Part of a small language model's weights.
Size: width 128, 4 heads of 32, MLP 512 tanh GELU, vocabulary 8192, 3.15M parameters.
Each number is 128 + 32 x the weight over its row's rms, rounded and kept within 0 to 255. Layers, rows and columns count from 0. Numbers have three digits each. The size before them is the row's rms in percent of the matrix's.

# layer 5 MLP up, 512x128, rms 0.0818, rows 229-283, columns 0-127
092:091085138129128160128091138093116098154096110095121137169038129117116061131154086135135135187136129112166191101129088152117138143106149135102127040144129066119151120144118143119154135106114121159132124142145180082074101057086153148085157136116100080097208078131114207138109126099142122117172098163131191144098104128121136125132180121169193059083137125131147143157150140082123111097159
078:156140134130125174125122118148099085165120174100070136125117094081155128087105112108122088083146107166127143078123201153126078126164108099071108182133111164138131116123125161168107127117126123112166011060143101116024154141129139137173110173080125158165157186201154150127094146128144083118150106079146077118118092095085130110112119123150130132158121167102140162133162125157140132188142
089:113117101163146144093107210111108148190125109151146089160117080124134081078129131119128117174113111144120115193105119115161137098107082093107222127140110177119110124121126122142103176148145092181124058085162162140118132193068102113120108114076089145135116150196154110142142171168167124110121165139126157164045128114139036127050143102131107128135142121104152154118067130096130122112128
076:136144142126165160162133149098150080134143097128077203099059144124126116149158154126156125086115105164162103116137132153188168117146124152170083159167123086061142116143106137086126135101104101161096082045121082131127137067133125085155135136120179082191207125108134125104076082124176162150167189146146113154124137137128112131097130109138121140054113178167110114128132161195120083094085
105:090124136091028145177154116123124128168121109133129151106104182129120121141123108090206066103177104141141158132157096142198115159075154133066119068158180106114178149174153166116117090169184116154050138142134125103118146145137125129118165088142174105100152146122156145137100108118134112145146085152127116150073104140150121080118174119127117093118093152151127038170105179152141063137149
126:075127166112143178161093167079211154153080134037097100121104121078166111134113107159122133158131086152107120098090154173115126112130149116123085137124163085111178148110144155168143110153116139134062149116166097120118157203128125127102111188129128132130164152156118170116139180113085128139082064144127155105096122141131118147124206065114160075123107171130218162092121142084120132122151
126:118182138096111136169106152082124079179127108108160180109116178157163110137132145167140072135151152145102131090141158130091137064120161123151164201213137146155163175156125147086136119115151101191121151133131125120086138101149094116116100116165159097125057115126140156127098080128136145136208145075117144143062098132127166089142101124083137151186096115158133142108017176136115105119136
084:143084115093101099085123119141156186165160124112153123139164139136111095019137099132102132103147127085073096076167170140107111103158187102101115112171135136127124166141060107114174132156103117078156128081121101158082149142184206163150141173154080163120102142125152148120128070164110101169177126087153149126125168145070125110114122123151108166111083102123164132089130226159103139123129
067:138110147195158174099133129132157058131070076150131108116122099153123142134143140165076095133134158108105141202105091151188075097152146093099177161120128128061078191138176119167121156146106097164045130068155131092164130119078195109123132152100082079112119103150125089144129115159141158151073124072139148124108131210117141138120119093090139131161135103145138115161093121162124085148152
076:145186127096107111182090119120104066149124122119127204134163169161108145094180204150163117123142150092155027120108122162100103172169131065172124097125140142143094161156069123116113117142100149130146075085112134147140116144126147130135070111114165128166155158143161162150150128152094099176125106132137100146109146106095089092093132132082112076053120172152153115194118122129047132079112
090:132104129108165143133082102144163131108068148113148130124110134140108059125164166194166181109139124158124110104129200113090178141097126183121129061101185164133164147154169168083136113148111133175091122094077152151099150118126154133104125125121130107099150162106112112143136143137130092188056197163136161161146123147151073109082110105121095109124091189119185107153108213139097118048123
111:092106108151109173143157155124158130162166104079141116141133131197143160126173092153113062118108187084127094127153096138090143127117188104135138104209145155182146136113125110107129161196115075160111052123129098089083146149145151110071091150078139125121128142135143153119098117106104075150088100154173135169087129116075097097098119072108114150138090201186114109112123187138081115134181
080:103106191111130179057119121133168171177148072099110126103073161090146125108133132146153126147106118139122148092120174083104095084113157112137207176137125078087128201118134153100147184096114120119095097169153127149099125136128140162095125119135101143106137148153114143146081136167117121143125163144119223176110123095098092119096144137124159157098070124090168145109138237056109143168134
103:128139171072166129118071145102189152137132193149160073117129112178126155065202057135149097111132157140139124143147175164200146107125142117100130119184169162105092131153157096167153097124140115146146072094042103062139172130054109148077078170103118112081109142154134137159099122126177114150081136127155095149141124120119138135123113064065109134087120155168125121129140122114105115112130
100:135155195141132143098078181156103198097123130139098187144151104111135095112154139161138137117132105089153041171139155140162107086102096121117208145139078128077149130100190122104125060107146147102110105169107073144103151124162119149058094100183166147126078171160147127150153182149130135152163079111183170163129116156083124120071078119116171125081121125151171096120114130093120140139113
076:104110167071115136131084127136081110151186158136154160092087136108134146074100137186112081074118129125092132168201080129169128090142089172142090112146166117126134153191150092162129097118165105154107139053067137153114184163137093100131147141189160116092158131115156110181093162135145147164111131110116131140064129098185149104124159090132114206153138118159079149166094095119135100114067
092:105130151117133173094101129127105115111128130079160123135129105144132124116111116167133120100215129207103186091132165126186196114091135207111144163145125132097195167122072164096110120111078110127112128176131106086050213107114119186107111128164111118125098119133125117187094169191110162122133169129118145126062116118149128141106089159123170146109075164112127134084132174113179094112120
082:118171119124115159128117160121134108147182083163100150140111203161115136154107164167143103144160111193139137157126141168144140108099164103115134137139105154109102142122051139162107138089106120137123092120102183136183152042157169135116134176039130098130101106148150177175121110083104152108101105117137143155059154190142095098120056101117145124073116191156111123119060142141068116088085
092:089116137052111128097076120155194112133193107120139099170079105146107104113093134120136154161171156137146134122101126175143069142082222106174147128173103203088097173136112134099063124154123157152123181080090103157127129123092134083105147124143133115140123129170122109102163099130111165149117158182169194181134086143136108080050124136091157150135128118089131100137128152104073106096142
098:072097077141145150137145154123170155170118123050113141116134169072157131137131119085146172159186138144129147190081105103078124099095135154079104064160132116153118121125151110129126086142095112188122145153125113116118191184090109089095156190112076124152196142158162155137110110122117137179130136170125144155131101113108018117084165072137124145090119143133085168118111163122071095153122
071:102167161138105148130113075113135100152156102062200153160107074110104176151191139121142107079116099161122163091125122156193222144116171144113124188175066143082119135122095143087100143132100122098153150120145088097053197134118162148137120136185072093144156162133100112185134154094141120095099153149128070142095133129148097122115133176104147112114054140115136111113096124111111083123151
100:130145155113157145141103164061161094132138178110128162161066093122115104109082104179134182053156105120100098164075093178146086150155086140143155110182122151118103137192094147122135079137159087156142084123082100086158117150113132129128097136091159176124149137177116110154127145141095172148134112148128201167145118119107151161094083074121147185114063127140155040161116123066147151138134
108:170157176105109134096099191113095144090123170173093122134131075102199088089123115192123119092142187101110062102138165104095117138078166163084130140136101167125138178149130115141130133177127121102103144131036139100137128112142113160093082139172168126098100162181113112159146108172122131133049107143151230137137136138126109109094120118084169169116143114116177158115090126100127117098179
162:115123137098120153150140171081234080167127143104130160170125158158152111125110164154090094069096100089099084142105144130177154154106173109140147106183192137154126176136120161100064132188050111113138111082139112142124155150158112154083101158108169122089175106143107178123146065104131115124139103123179151115061150083111124094135138106107137096160064159131182116096134179126133098101127
082:137122121131170158161119129105163085162152095166131103131101188134109137131096172099183100133153138082139047102123144230102126073103124123103203102153125147047192159148187130101150161105142119151081186140132152118141111128096111143146120112167121083082136146132115115137093074120158081167148118090130174139148138189078126103148082111113103169065124151122125131161141169109081083116140
076:141148141134144126128127151115144183120064163150132163092163148106178174132091151170180025121133124147105060109111198100148173071122100122096110120149139137109155103096165132137148124153099066104102114145109112147058182182124106152111087132131136062110067159133156139128136228116109147127143076115135172110126117134145094093098160142065162093151133126158132145130090129180140094140090
113:072138125138065186149138113115158156115134130082101099146158124166118088093082184102127082093123151115166142123149138149100149149141175122089135134128094123111173127077094126111152173188130117079149060070119103046102152110124161173062103198099122139138131208153137121121117157119110137087125126086172160127165112119037145120097105137152152126112096146139139120107137151126079167154208
081:155121162110113131110145152090144145153097169146138143163094157100125152096080204146078080073177093181125129185179058147112123130110085088046151162122150118090133129114117121105119139138111099144168116145107111124145166143105079197098097195141075146105165145115142093155128161118160067138103142153149172167110181126068170056121132150138125137153117139097159147110159114072105083161167
098:064142101070107138130135180098119172122104128132116154114106162040085116103142123099125164121137134088137167135099200149140173143125136099105113091091171072127140172172121141094105115127098118182108080143142155085111174211113140126055126149148137186163165165127124147100146155130133114201129091135186162117119151128142114151090159103151127169108053127135172138121072091164069131087138
076:116153116103073130132086077090135142126090175170129125111139134160165164113175140127144107145147151112090045184167151160134132132129130172139166164155137145113118054132113186097161094130127063173135113138133127066049093148152094148064115115175150179103079177147167127068174155132122109135118155169114150152099109098159083112085094124134129145121149098140199122142170177102121128061124
114:122118143089132186174096113157137169153136061054061087139076150145153134131100128191136111106127110127135151126118123157127124072059128102127103143142153143128142166133120222157063077121084165119122107077071138146153154118157151105104086201089082080144119098142177161144158096149121120107122087075137161131109131165119097111139097116135187065121100135153143130115103184142149137160075
073:070145126118091112140091155122128112129125105126191141142168145160130131068167131134122117145126121128167085143134125199166084105102112177146117064105139188115104075148160183089133151128156101122096114106138101135138173196088042200132068126146099150125126164127190111189142145107181102134088113170117104102148051128098094113113144124154083086084134176136148161086132151153087132087119
108:106131171119062127135091107065084109140119102168123146090112156144118104092106145145172064120135163080079137184097124148087156104100133158138163126120121104102169126173118107167119086208145131136077142163139094096140151207107214165131091141109102089154123131184116119167106149094170157194148093070184120136184105159117140122110171079130177105105139132140116083143128120151114084091129
112:112118149095096165196108111089165103121103130066109125163119120102139127102106119104090183105138156143166086056138102151103132129085184152160163121143132128113096163113097189126082141205129107134117164149152104164156079104165166157147167119148093132084131144128104121089128112116117162119115123174176209160129152122159081103102077103095153159107095089124207091097113159139036113088153
106:119177128124147130184107124083152082157131106118102156141103175128136092149138179164112173089119150130100108091175099218109148127132151212140132146178085122108080158103027144124146114160171102152133130131105091128141105083194128123140140155135097125118153125122103151107067114120118154140119181139162172181116089149105115121108072114108180093041102145147177106099122174127107079102156
133:069122184095141174166108131098167105116086126059136111144102163115105130152113127157100162064110135114158122121118128132124163132117173087115123060217188112128160148162089129088120091211087087140098117123109099110116153138166153135078087131092152141106154177130096159138129104097114109137077103153151121156100139104118097109101112050109125140156066194168178112117114163115118087149201
081:104160127145112109162109117047132086115112155052106144199106102118124104089122125168132160123125184096071054150082136188131147161141108123105127099157136156121129161146224147138109119125179120151114120082107129126120141110181076119149164117126048119140128226136119161108160107108140072122106160135143118148162141176082093107101076112098114142116130125156077134062136174125119088133150
120:103149109106138149150108130146175109139097181084155137189121111114206140099113113149123142110181150098103128111105094132108089154128146157177116135110153146055139147163151153147083056181145084101141117129082122087043110089147141161168153181124108092066138123139147186119191167110164118102171106108201129157129076126145085136118087085095191097160084140133146103083123105151107132161116
105:103142130157108124198085101142116067164145122105155143090154108137149151131143117134111128151148180154060128139105120108117140097100140075129164103190168108163157104118110106159108082173199113174059115178134162126131145173100135075141121131101160118126101155115097152120141135125087118081102109025120133134093126023138090140127179105098148165135115120212143122140066138090123127087155
106:129163165080114165084122133143125090144087117102116141172101089112161140139092164121164179179114210183118053131151161132156086047135129162140120105115150130131085119112106124078090175159107107183100091145142150121111141122162027145064119113111166105135094170180122105127157119152156086182105140113174150142126155093136088124098162110157110137152169157159106123144091066178126135107157
081:161104139142132120084100201155166135129152138091112079098140166097117087137142212178153105163078133101147089104138105105129116152055147114116123085108169100093085122155119180157116164091127091152124152126115165141144123119131170115167126118185134124144143145168089191052131143086183136172104177170133135156037070097170081122133090107150124134081117172119163099076124141129090113125139
102:164081151132109146174101110096067154127066127096154128175113135133163183126159115078165174096142156155122121117110190100124096142106172139107198083183118157137136128140140169088092140144083166121054128137094128076084146145059148123132147126110088132201166167155055106150163142126126094183131103115143173113136131110085113103139060116111147117092124090176124134157090113197113149148148
088:135221147106114131167100169152091157131159183137139127116087133121127118082161102213124095117179158149089073100114156141115114073076105115112127107154131143172118201112098083127199135183107093135075055152098094137174142108131110112153064202120082150136138142133164125114110164196176128165124130153106133101146117138138147120110131095134100135114114163179100171089111138166095104164130
097:056147153096072144144076151153117120159182113134170122118111160128144146122130129106162140116172094090131180204101131125136152125133093145152139155126100169093130151169156098130148120115125115124139073115190038098094216153055159117101106182136110137089144107136138156197068097163105167146100106131130103094151164121073091126110158106137193110107119193117154155144074136137151140093148
102:091194111077144169117049146151124038157154124120104154161085132158127169089136081137130113129162112146147132138101138138162142135175100111130167188234113107122125077143128105134112095094195119113124119162124138175163077111076088124109071164129205101091115104126124131121105108149101142137134171144139099153073077076136190114135185092098140127124145176135160116108129109159094103126129
105:115114159175144189095118160162129113141146099069161118150097114147123129076101162088145130118131186166133123173148133165074087083095163159100216126119128122078128137073165114065139152147169113219075076085130071141116122135095169122119155160129105131145140162160058136086111125120058185170133123099141166177151146109091135121098093119139112149137124159115083164154126128117073136145149
129:075121158097201116180095135141160080117111153129131140160183095115148153104112129140126145124138149109148107135120070173153119083136151150147143140151165118117144154190146162110063113198139141120112116139046119121106136187159111133106082111117158094096169109185103136147127101119142127170072086095111208135110117098092107124093154071064206156135142098154131179142101094120166067160173
111:152156120100127136165112193062093130167101159153172144161084136061159157119084138155131120123105062134144072106087115124218194112127149162175174115118121171087114128154078148098110109134141089163150125125143035111097127140142116120104088117161148124154099174101101132093107131101097126167188133158149137174079159109104136067110138138065167147091140159102172089141121144098143103158164
116:136173132121167186102129134104115082153143115109114133151105161131110167107151146121150119146183152178108135176085157127068091100105129084102154091132153123104156238120134105150090130145084101168125131187095138121130142145089142143047116136094147103147093131144150157102123139129110109225148129130141213172137138086132133108088141075141123172189135122153113110037112155100064116107105
101:125086100038093170112118105102080098136173157136124129148114119159167112130096137157101139055110125116158100166120101145119157137126136110151174180179123113093087192107065150184133153106116118124129180188139149121111143126110179149189109163151060137071156161130127146129216133103058178161122111136128162139096123098112119084118082094080145105136070100135147122149086131153114148175158
077:112107127140178044104116136134122150108118156126104114069115143078123161070144087143107145123164154136170191139118134165103130131173068107172131133215105120117113166174120155153187090101141115121131111102047081088137110106065161128141154173144110089136124162130132086113117144142134172172149136138160062147157071104117103093088142150141215102087177109106172136174126152145082121145123
088:140082178117130132151107192156132144171166123135148102130118141124137122061153141063147053136128138169117125144174121161134073124116131089050134148127129092146070101079145129094066194132126059148108142071151059127063114151113072077126156162147126125135113112169140156112143186122122186127133101098176134129137071124062124133081149144149137180173133148142144094117102127169125135078144
068:154032145129089160129128108096147152090134120181151111129065114178118126117092115125147142119088126119085122091155057127156088128136150129150144152115107135172125098129155097123198105135125080146082160081105137096113119130147140193151102121138079121122185202159122128096135094124173164144152099145141098145180174047172126110062104080136133083128130127121105119161136117133160047069180
080:082165128098050125121130111086190126164102110106178119164166151106151177123075179110167073132150176103075108181123141175112140130060114143120142137147092150132097166131135083051126115145144138116120113154117147123124119152137129166083113157152110106108105163132178121117142161142114085088083061095156143101128189088094212156150142128103191061086131131149166132071087125106103122141139
124:081087125139128152166126125107160131162084133085173157160117149134106152093111114125166145096114182117151106141126174097154126158133153116123178069175109138108183136156147123100127057163150040187101098052113132087117145139131151150082105140158069123103134206143066131118143184143096124159150094126134147160141124058112097100078119046122127122130101163138146157179134106155065141092144
# layer 5 MLP down (transposed), 512x128, rms 0.0703, rows 229-282, columns 0-127
098:122138138168229128134162098121105102141110114105115135199127091157117165112110115144159090149098112107089122106121113091146163120097117110167110130124103157158179099146057112106129115081094154143104142153054116083188160117107160149156136108090192165112131059151130128137154064114141154100116165140133145096142128128206207152121113138099131103046112110135154112126178177125205087116123
086:133175137168131066179135091105196161147135171147084122181096082128164177184122059086142164130119100126157163115187092112143122130171114091116129179156150099129127077099127157109141101129110116143084090115088089130194136160171149127123057131165129158120067082103161134141120121221087145121146103109125108156163069107165132128178098132119144094086148167138106114068112125134091125101142
079:097081128118128104138181144124108124162090131188135174170111162168095039189134146132153111147128104129077148137194143152141096109197123153127108173087107129097069123120114162154201123083167172093121183112145125132095082125120089170142120126137135138135132132071106146150124108088161118114103131128086107078119166063106138135134090161208131088163125120089125138155166056152189157114151
091:133148094133131115123176125115164073145074127145114125163109162115162127180123155130147142195042136104092107094120107110124168133129093127166123129127114087175162090161167141164115120074146191132127119199109113104194118143211148130083113066146130153122101086143074081095189115132132145153132083165147111115124127176169137103150184143089130118067114076155123090080121076133129111150188
095:120128109121078128108247104160110052129106150089151106170131192095098103070147140150134146150109128188139094114166191105119166112084132148145106148074152132171133120154127150056144183181102181167070106113101113114142085149126146116118131125157144155137162129082132110109090174103116129112129136099103076128174056130105176120133118106080094154131133129154135129163189070132133124145170
120:169133091139096118187118129185125073093159109100150157145096141135138084219078111121125082164106124126096114191163173177138149161129101122074114118097121169092090119151152161133138083114109072120191089107113150185149038128156144149171093120115116122159126171153130185098089114124064099082165166169082160150168149101112121151114078144163086147118125142103129117130112135175136086140120
106:121153155105123086071132093144100147103138124088139044136115159114071143178091146114149104170102094139068101159170102126133109112164115094180155096091122135220140132101075148099142108140133177139086114178095106130140152092129107131087124140148161119149134164136179092135119129156116193168046133125166121142076169165093097170164120138060101155125139085129169060111164131118163166137164
092:127144146167136107101190101120142074159095140220109132080085161165163126198127130116102170144110042100110118134085103110121175154081183124105150178118155166167154101064117187181080179151139130120096171123162136103142127145088160157100173092137099138131088120104086133143144117131119117083128098130104140073122101164125156141137113131081116179109083177143055163132160086131142110138134
085:159097110148149059024154099158211132181153122114121107154079157123143106130140156095114109124084161217130157158087083155081167105123120116140096158151113133156134151172153084182129152115150186132066196173124186130146110103109147123122169125111130145156135072122109092107152106165150153129119131091070102140122140156108143154161073146109082111146122117101153167096078130102171165110126
074:178090093107142051101105084115099177123163043143083110123162132098156101111125150094179178135109125089181122130105159108146119128129137133130089166133115131140113122157137119164169163084130172206136055130059127119126094132140048112165204144135152128137128095172105151047153170058149145120142124133133144078164148161091143172114129140149168150123142104143120159089116124106092178134127
087:131129123153167132088200092145134087110163097100128125075160127172133134089099119111169082188106148126129128152110127134180090159100136139069146113124170163107078159136136180155151096157073146065059143083108112130065118127098189135140126131106179088138146123112147134158137161096095141117147044140024094135144167152100154130139134155186104170112170141147141137096170172092152143154141
103:019150171095106160143210137090138114069135175113129166133103139140121120102125146150132072051093090138135166108116129136151144076128135115088093147102132133113098128129085132109095108202089119114119118108131107083149196117136155152132071149144089126094122176136120129143159129072130088097162132157099173081164191142112104127079128149142109154142106154188152139132201164166137142090186
083:128092146173128092126144155137091104138166109139222129141117063144126113167120070146159138119158127166085170124087123142084152125162090113104049092195165143100162157105121127108131143111085129158124162156121180083168101107099122102112128105138143106144058087103135142149165107120060096110157193113157133071190123094156147202115170125147091125135169135102141115186156089150089165124091
104:095080126224056111127098146135152149168142160108129115124133098098137188174146158162116147150161104115123140130148156110133125092118126127175066197117112117132092064148115142112179118126120150127157094109074156113144134095130111092187123136189120132124131163077111139134087120106167094134123142125135196133132094107081064158115091201206126118146142132111140089125069097113209106096080
083:106120134112121140140107211137165094164144123112145176118107177201097091142174152145117143123164132097193149156077134159112110079112128171093173127098114105104121138097136075092152096172127121096099152141167129152073148130125165115117107164052226107075102123147169109105114172081128120077153104132154081079164066117143117163107150100141156107145097145091147125149158138100147205130087
102:159097124124095090130179087184138097138083118156112095160141186107102184135131120104117181142046147146101134124097121067149132174142089143157114167135149169085130077081153030105092166152123100058125137115072123129204133138113156170079140136149124163116120160077112115132118113171136099130147091168132114106106122170142082142183142193112103118162145141191107103097097167128119110106150
088:100117186117117073147056131124146124178116127146146086141141136111163135117144154103137172165102146110106151136043128136135181146078134117110149114113045121105208175133176093117108130075164098144133184113152138112152117098120124102145186114133110166187074111115104106107158168114139047110088187072126152105135068093103127132135178144102183162114117106111114162096167179093132134171135
090:151172115182144077127147101157161100123166089167079160107092134142153097101165148108193170132141112191131164055082119160109109176140111076096084127082146070102124147143132125105124100074160153178119202160059094097115140151126144113116140107131134141183136063165137109130135128068123120141117181150156093094126161115108123161117143132133056130149163139209163100102168087109104133134138
091:111130153115090110110072113158096172137128101098173110113155107101115104160143141123104081111188115072151185199142111158120051088149114130120125150118122067085129146166130142106131177131092146103168127129165137131094138094137168106173158203137071178101148140135105093129070116106117131051148147107171170102136155043111090115153109187137191135182115077151125110132133160162098157106149
101:144079197129117108129163154151104143155119125152124167227180148169101165149092118140131113126137056132098152107231134156154081119121108139132071100121150104077115132090137147120157145159094167101133115123102186136088147082131144163115123155106101153102151137058124117061131101113154126173151124098093115144141153127120133083152111125127124124133043104169096126149168053196128183127100
094:173093139095120069131036118150109200176083115095135125135148085103150080164122085092152161156204104133090102157111144127111141140132055146148119115169133105106137133172115103188150108102167137122153056141100148123117100104149113096171189068128118136140138131157149162081131131156110205127155185134144109106174106086096107124142168155145136162134151081188119102098115095096154117181104
087:134139142213139088134122094121146184092101183132133116096158138084064129168123168151074129132175091167119115172115153103146108121160143161127128147100160159154117124088156179147138117102153097167100133118094098148170113080123142092109117142142076099155153121106192097159130161105107158077166130107143136138160166137148126054079139094110153056191196153175060083133078078137098133109110
105:136165103100113111078070050117136117113125134191115127148167044116151155154085083065147140137093121128126140158090133095167191067158173131133149095140147127127111129142120111078187138139106162183072119141119105169149095116128128119122117100142161164139139151113187082128134157078109115170105104106140123194157117122114176092142139099203150157099060144163141197093141119128137189108090
131:106135078124172163155218120100223127062152105164163148220121167144133116169148136150128121112083158120104146115068114092140126137070149113107117105071138157117106162087171092080125108180144127087145144135113139141133141189190129105108114070144108102176120107130150113115117107118152122097105089150068156170080106133146124117163143106133049147128052111166148134106141146125118158149135
083:080091125106128091133101114136151158170187125118096078122094139098160172153145124068097140129123093173154133169100143120099130175145078081141099074122126121121144145178106075152141099154141163116129093135083104189168142072118205139133152163064133121185097108139134208151124112110155070119111184164180057136109083150152109139132104149167095137188096103189151153123145093120095138142116
092:116066118126126065086094108168090233159113120153074133103118123097179123165094107115176125132108136117109136135091137131105105150117078151115112108193172142135152106151066145140181098096150125105100055100109157139127095126141125087156155154131112076205100133110153158104106113167137179132100155086138096078150167058106159141154164142135161157165183095172141148160125129099131159191122
104:118126126120130161091186139130106111103144132135110184125104159144094123154098125182124117130156089146114127123156105063188136054152112159115176097124155094157098081121140157124082163179146081158138199095164159120103077144170098139102129116094144187183135140118108101154121052147186109122108122133116154175057114171176037093150111084131115120098104142172096124163172145096161130091106
080:139076164141119098122209075134132096102124098129163104134106126181115146168181125185167148123094142104105132153124107132149162111130136120124079158141125128172159146063128067150110121166093120086131101150108067108204164136178123127078126106184190126067157093050131158100131126121193130165170068121081126125161118121180154126125154141105126144109106158184117119092171067096135162126151
099:172177138169113118174166134186095081116159085146149154093071140100176106165143187125132116087089139109137101164093102105137147143135122144078149199108130122147149145116083110108112165145155152091144160161080089122140121123115112068175094134071132148078130127124176104116112135114126133100127137118123130087158141106073108168135107133147074117088186134210108092119164054196152078145201
094:137153131114122075073046176149102186164159118121117192145105101079121094159138130107156087150136108168168146116043161095097149089180094162111077121090111072147148151176118131130116130166201176107141182089158130128198103059114144162142155124081142135133129116161107093111104152143169145098085121100140139135180077089116127107113129191116080131154152123135110151124123087115138159167124
114:138124114136133105164114188111163121171148183198158197133176105093124121134078164082106103098139143097104130134151140118128111152137093125158119128102125115178163090153168129110054157130153111135162158190129094112027098151155112099150089087155171107065117146127177095121074114130171164209135152142126086098107155112087137160107172075131106141116138132097089099122140090143058118165138
094:172156120123147049065061142142100176207130151146115119175140094062103115084119147117186153144146120121135136178151148110131111120132056156162106164173130131112162145179169102160125093099179156138133109121126130147131108107036130090171113076108151147118101081168130162098132116142147135128120150121141104136137118118080134138163132129109184111115154081147142157098079037085126194162122
105:133133131116138090084109069151147105153101188092141123164143117171125090175123142135145216068094071100096115147164137105100128156160155087157102172098139122095160074117130142168093130107132072174146134135095100138131105118135042162091186084095134181147141197139104131197066145137158105120138102137149074103110141098083191097142099146107110115126155138117182187101139167117139141127152
102:114108143095128088165163164151094126073127138101199137086156088100103155078080164155137085046057148150111119112162141140146146118150069134150094128116193126134127200138147120090117139164186094182135069108125129141155169129175042112108109114129098137149115141107160160154065164114124142138148149104130087169115127088109124156150148138146107172229104158104097141103151134122092145134107
103:147111143157157091124089085130114135108128147099197125134183054111108097108126144138130169129126138091141127157090112088103117123191089122096150104085117107171125136119171103128138140116163175122160116073126099163086147144172065105132126124151202148080137150164119115161121169144129111133145140160132119139127151132111085102174141119082208208154075054059183116160143123176136187088083
114:146120166183126113197221142167185038022142129126128107134114178112147174154149167160111123098117126149127120103130196169155082135132144103147160123120093174081093158120127118093149145153119068079147133127106073132149116161098109158116084152144132113161130125128144159139109102098126076125146097181032139158107132141125115093097078134157085107149138133164107133115135154096102085121116
080:109052145113137102130141167127126177070082134100149137097099129141083162168126115134135129150116082108121137145143151124099065203080123117138163142079082120179146171168081120118145102081093134118145123155130149157130061162092068112155168102143138140162152113117131172159119086089134114099156156089149177085199129130207178093062142131146114098145134106137141081217143158122159142150106
112:125086185105173102180154068108113094143129131130150118124098165125123172125122176130105083169151136159143194025218100145107147132137115085113122197110141082139142101122140153147113150082177098111107094114136135079192119065121121111183112174134096131122123129136184063194086148162123142103124117135106114128088095120143125154178111160107167105119148100077124148158129144075127076120143
094:156106068037119103117144114112100176128063120142159112145110171171122144036172118135096133160154174122152089107180135108127167133158136127129092145126098092145162160135138140137093151188158127140131083077133149079139162042156096128107168109123142112146160129151037130103133147108110106144119138119124071133100114202174145120159087149134119102145113138103153191129111171155196093118082
104:130121110157099127138113140137083082107176205166144163106078182108131134131169148173075154124116078139134134132158133138179082130115090140131104092176123189096116118122026134105164122071110133187082141070129106120110129146121130063089125133184115139143151073156109183120059159124097118076154153186096156120126129166109160105112109122143128119160203129126138146187094155120136145164096
107:154097114098182095146192089150124112145095174183171119120183089099075158161136120132137137145060142124114106155209122084112144167136123095148168124099145105127163153117172098147115113153088173062171193144136068103188135158063145152120098103146107207152067136068112139122204139128092121137163123108117099092125108151186141110135140095077090125154138130131113114150110106143145102126140
096:105124152214162103115161108080128171107200084146131105120084143148158126146165125163073130133121152157054187156135099099146145069092122113153139170104134129105103138068174179143172099115148128106084122117132146186136113165114147130110103129203137168089147120168137154167106140115088064150063106162061153131129097123140104185123139107075102146115123125113110132170100159060165170129125
093:170123132177074089117162183127075177123151179108127185156105156147215132186120120125106189138159123079129126142110142131141080115170117101150082138097125100139146098112119107111140114184176137120091161091111163081110157086159100138161131096052160129130138136090167163052090097107181181152092100128102101189130092098112146115129118161126127086073133129110139088150159155103168164108085
100:133093096147200102153136096118116092137058145097168144129106162122129127138202085058137083102098118157148128124114103057090080110108101136100171124154109149134120126147199114205160174173105150118145108190097103098134129139129058186203146108122110135149167116086147144118179190100163126106130133141114145092119156109132108115181153105186135081186113104116117082115120108176133141124139
085:140132137126097102158205137072121131121197201179146096102101128181137164142169101103095113135128156196171147174098130108149091104125150171177137158133094137156076131071165119095087170073133135104082129136112108176110112186138095132126136162093128107121089118133107065144079173149140099082143108139059062130067146145125109159166111103102130153091108147120105139137079165104178135113164
096:147096170119118106084097103082116130166119171102065166157134119139197076190166098118102178116110149112105120079135077076110123184083097185138093084188122120132140138180113118114085186083150154102163086086105143111124193140121162127111096087100110142123153100097180119087144140146138075136152139165095132155149162083084146122184114104137148151080103092169137143128184176122150142166142
111:180115150121116060174138090112150146124078149192129111174122099151114115122103153158141204095142134167195140104135184147156133159126144102132082147142123101139140088139159107135147133129136088149116117121140065124090116105162179131095175099149117142191125096071122128119115125099134159165099139193077119118062094123154092111097089130146102081127161184151083198141079169070100069114185
095:098131129113082108107163079143132154154113111128066105065153147185144136104127135184153126164194059095077140087165119146107135141152135154073077082132175154152153161143149185109143157128085107102119173113118113128135132157151127164159135078136090128181095148120139133155102095136028114115139129076117092080140193181124164151120138068150156146147104109181150118083166182104100123098163
121:115135144076161104059172134116098144095102143165139095155180093111139190053103106174187079139166146100134106174123128133118122148092125147130160064077128158116097128085116164097100141179114112146098084105181097213155123147126124109142127059173088144140129217113076150144143176161135144076149142126157086121123182116107113085101085147089149094127138138144142095126127126080151158146147
090:060139113090187146111099071157091103156140071107133185109095161110113078135149153132127094157127142136145130115163158149142168091158148187104142084097161148163106097110186085084094120073130134092146147145178129123087114137172120123171204117103143100193137135148125127131110080100133131110079154143165103047149107154133131105062151131164068136123119116183186142159136159115132205137141
099:132161099195087169117188078050130081117120111129139184167151117123096106114080142184091083145131147098128151080132137101159092053133149167117131154040173151161121099114152113091112184183148136198169155114193163142094162103171081134110119110095096125100126088133101178113098159102140104130102137104127137077112114160160140154152102117127116131146122119071105094115151169162165156132101
102:154137156132119092106204118127139105089128157129121147052155152132123119108110114088110136137116119091081175095170084124139126159098162174120142114164061159061100107162109189081115125089118146109081124117114084110163140138113115187113156140157082141107134147112119169085142162078049152148179152082089082128140147108108183084124128202113141157137161141145153161189172133132065098185121
090:155086152106142028089109100104086175144113140098078110160149092104150092135128161124167106183101109138139136140087113116108103142161070140158079143176122117094156148217154139170165153112209131155080084122100152129117094100150129122137161130150109058131152101180083119085115097165138168076141128137182092113125146112051155147161161144126123134158157134093113169095144105121163146164080
087:160138165167160099122089102097115111148087137170112131086189083126123142124079086172108116107129094170113174120136128139106176208110141120124119161200093102125160105100172095060127123138134077114176139100115103090189121101161189113115115099161115187164115096109152190149133125130115135090146137129135101093184149152151117116178218154169117058153105110092057119110149114119133112142103